config.toml
attn_scale = 0.177
init = "normal"
init_std_o = 0.0
init_std_up = 0.0325
lr_head = 0.00515
schedule = "wsd"
decay_shape = "linear"
steps = 4246
Each number is 50 + 15 x the weight over its row's rms, rounded and kept within 0 to 99. Layers, rows and columns count from 0. The size before them is the row's rms in percent of the matrix's.

# layer 4 MLP up, 1536x384, rms 0.225, rows 1184-1191, columns 288-383
123:45 39 38 45 65 17 48 17 50 42 26 27 38 35 54 35 68 39 24 41 28 47 69 21 51 28 41 68 44 60 42 62 27 45 39 31 61 47 66 85 49 26 65 51 73 25 57 17 50 60 27 71 58 64 47 77 62 50 58 46 30 56 37 10 51 24 64 46 62 47 36 56 34 59 35 95 34 46 55 63 51 50 51 54 53 77 34 49 63 45 41 60 35 51 61 71
122:71 49 78 38 46 35 59 40 74 46 66 38 23 76 47 40 38 35 74 50 39 62 79 34 58 30 24 60 42 62 56 61 28 42 64 48 34 38 40 22 46 60 57 42 45 59 43 79 49 60 45 54 43 41 41 34 48 32 77 35 66 54 69 50 51 49 49 53 49 31 72 59 47 40 34 64 41 64 45 46 62 35 68 59 31 66 65 43 32 33 30 34 39 68 49 60
098:73 34 38 74 55 76 35 77 83 36 52 37 49 50 53 55 57 50 60 52 81 79 61 50 45 38 40 48 53 63 40 56 46 52 52 37 51 40 39 84 69 47 62 62 46 30 89 60 53 41 66 56 67 49 29 37 56 48 95 66 43 45 69 56 50 44 71 43 53 18 34 28 79 58 49 25 33 64 38 52 88 37 66 57 33 26 56 59 52 42 45 52 56 57 72 50
110:60 66 61 65 62 68 67 47 25 29 40 52 44 27 24 56 74 34 64 39 48 66 35 37 40 50 61 54 45 56 59 46 43 45 67 21 48 68 53 54 60 54 50 43 30 30 67 55 64 43 63 32 51 62 58 36 31 49 73 60 38 42 54 66 47 39 49 46 37 35 64 36 42 60 47 33 68 85 67 44 36 60 54 24 37 39 43 59 44 55 52 64 29 30 81 34
093:71 51 29 54 62 62 71 53 53 79 50 62 39 33 52 28 39 57 39 56 54 55 55 54 49 32 76 56 28 20 47 29 38 35 62 76 62 20 32 45 65 36 62 50 37 64 19 23 55 47 37 45 53 61 65 40 35 27 50 19 45 43 51 47 64 68 43 36 67 23 46 59 44 76 39 42 70 68 61 54 64 29 73 17 56 37 55 73 63 76 54 64 51 84 53 49
108:48 45 51 62 64 51 51 52 63 52 45 45 48 62 52 27 43 54 42 56 43 53 52 52 30 60 74 50 49 49 67 43 25 36 58 43 58 66 50 33 60 46 69 64 39 26 45 30 50 78 64 49 61 39 28 65 61 47 51 56 52 65 68 38 66 61 55 55 54 79 64 44 50 57 61 77 44 56 55 78 66 35 57 35 50 44 43 23 42 61 39 56 59 84 42 50
097:27 55 33 65 57 70 43 18 30 57 65 46 73 62 52 72 81 62 63 50 46 52 52 47 70 29 69 64 59 45 44 57 45 41 47 76 54 32 14 44 30 65 46 16 50 63 43 29 30 61 57 51 37 52 24 47 63 49 17 57 47 59 30 36 18 57 49 48 50 21 54 55 51 56 37 52 54 42 60 78 58 59 76 52 37 35 39 66 25 75 49 25 73 21 36 63
098:40 72 63 66 52 29 66 33 36 39 80 60 54 37 71 32 41 64 32 29 61 36 63 39 36 50 42 55 54 54 71 52 48 63 44 29 22 63 48 69 42 48 57 55 52 33 42 66 81 43 38 46 40 27 61 53 46 62 59 34 47 60 72 44 62 23 34 68 53 61 57 43 60 40 44 37 62 60 33 56 23 65 24 54 49 48 47 55 49 35 54 44 52 65 58 54
# layer 4 MLP down (transposed), 1536x384, rms 0.158, rows 1184-1190, columns 288-383
113:48 41 60 61 51 47 52 34 32 54 24 47 88 25 68 53 85 56 55 61 66 45 43 62 41 61 46 60 45 53 60 38 58 67 49 26 46 50 52 67 36 87 60 75 39 72 69 69 39 11 41 56 51 81 21 54 44 78 56 67 37 24 48 46 60 33 62 65 60 33 61 46 42 64 51 48 32 50 69 15 57 21 58 65 47 36 55 54 34 71 39 57 65 28 40 38
108:57 36 45 54 49 59 45 76 61 61 47 61 38 62 72 38 89 55 41 48 46 40 41 25 53 26 64 40 49 66 38 41 40 35 44 60 66 34 21 41 50 51 70 75 73 46 51 46 42 79 68 80 54 54 45 59 47 17 57 64 29 42 44 78 51 27 58 24 59 47 19 50 63 47 83 36 72 36 32 39 51 59 50 61 58 37 36 90 70 71 53 38 42 52 71 83
107:23 34 36 46 59 42 82 40 43 69 36 54 38 40 57 51 29 45 43 30 64 44 39 74 74 46 62 68 41 81 37 47 67 68 37 24 46 40 44 69 51 39 46 53 54 58 52 51 42 72 47 42 41 64 45 38 66 61 71 56 29 49 58 35 59 30 36 47 32 53 51 29 38 78 62 64 36 62 45 31 51 18 29 61 65 17 63 44 70 34 66 56 46 42 45 04
112:88 57 38 43 66 49 40 28 50 40 26 24 53 54 37 53 59 45 73 40 35 52 56 50 55 61 51 49 44 46 46 42 45 42 77 45 48 64 46 44 34 73 69 13 31 55 31 53 42 48 78 84 47 53 48 39 60 28 48 81 45 46 21 51 28 46 26 56 55 34 77 79 27 41 65 47 26 63 48 86 42 72 45 22 41 58 56 74 40 41 57 56 20 41 43 74
098:47 53 50 75 46 45 67 46 63 00 68 43 58 56 50 54 58 71 48 82 65 47 45 51 42 42 38 53 27 58 50 67 43 41 74 62 58 54 36 57 62 24 58 51 44 63 45 36 62 59 59 68 54 50 53 64 05 61 78 49 57 46 69 48 30 78 42 43 45 61 46 53 53 43 40 63 75 46 78 44 73 52 99 56 59 34 45 32 20 41 62 60 67 65 32 38
101:56 26 49 59 47 54 50 70 40 54 09 62 55 48 45 46 34 50 57 46 52 55 53 54 52 38 28 39 12 71 49 64 30 58 56 65 49 83 71 51 52 50 91 61 52 39 76 46 38 57 54 53 72 66 41 63 69 58 66 66 59 66 56 83 56 74 56 64 59 67 39 49 49 50 62 73 76 58 50 49 57 54 52 46 36 53 35 48 35 68 54 55 54 52 41 48
098:54 31 43 43 58 39 86 32 19 53 55 59 56 43 44 60 36 47 29 30 60 49 56 62 36 69 66 44 45 63 73 60 42 36 39 47 37 64 55 41 42 66 40 48 63 42 56 54 39 54 37 57 28 44 49 58 58 37 59 39 43 34 05 46 51 33 69 99 54 47 30 36 62 59 60 38 51 45 58 49 62 45 47 43 33 44 70 41 49 45 60 45 41 52 70 43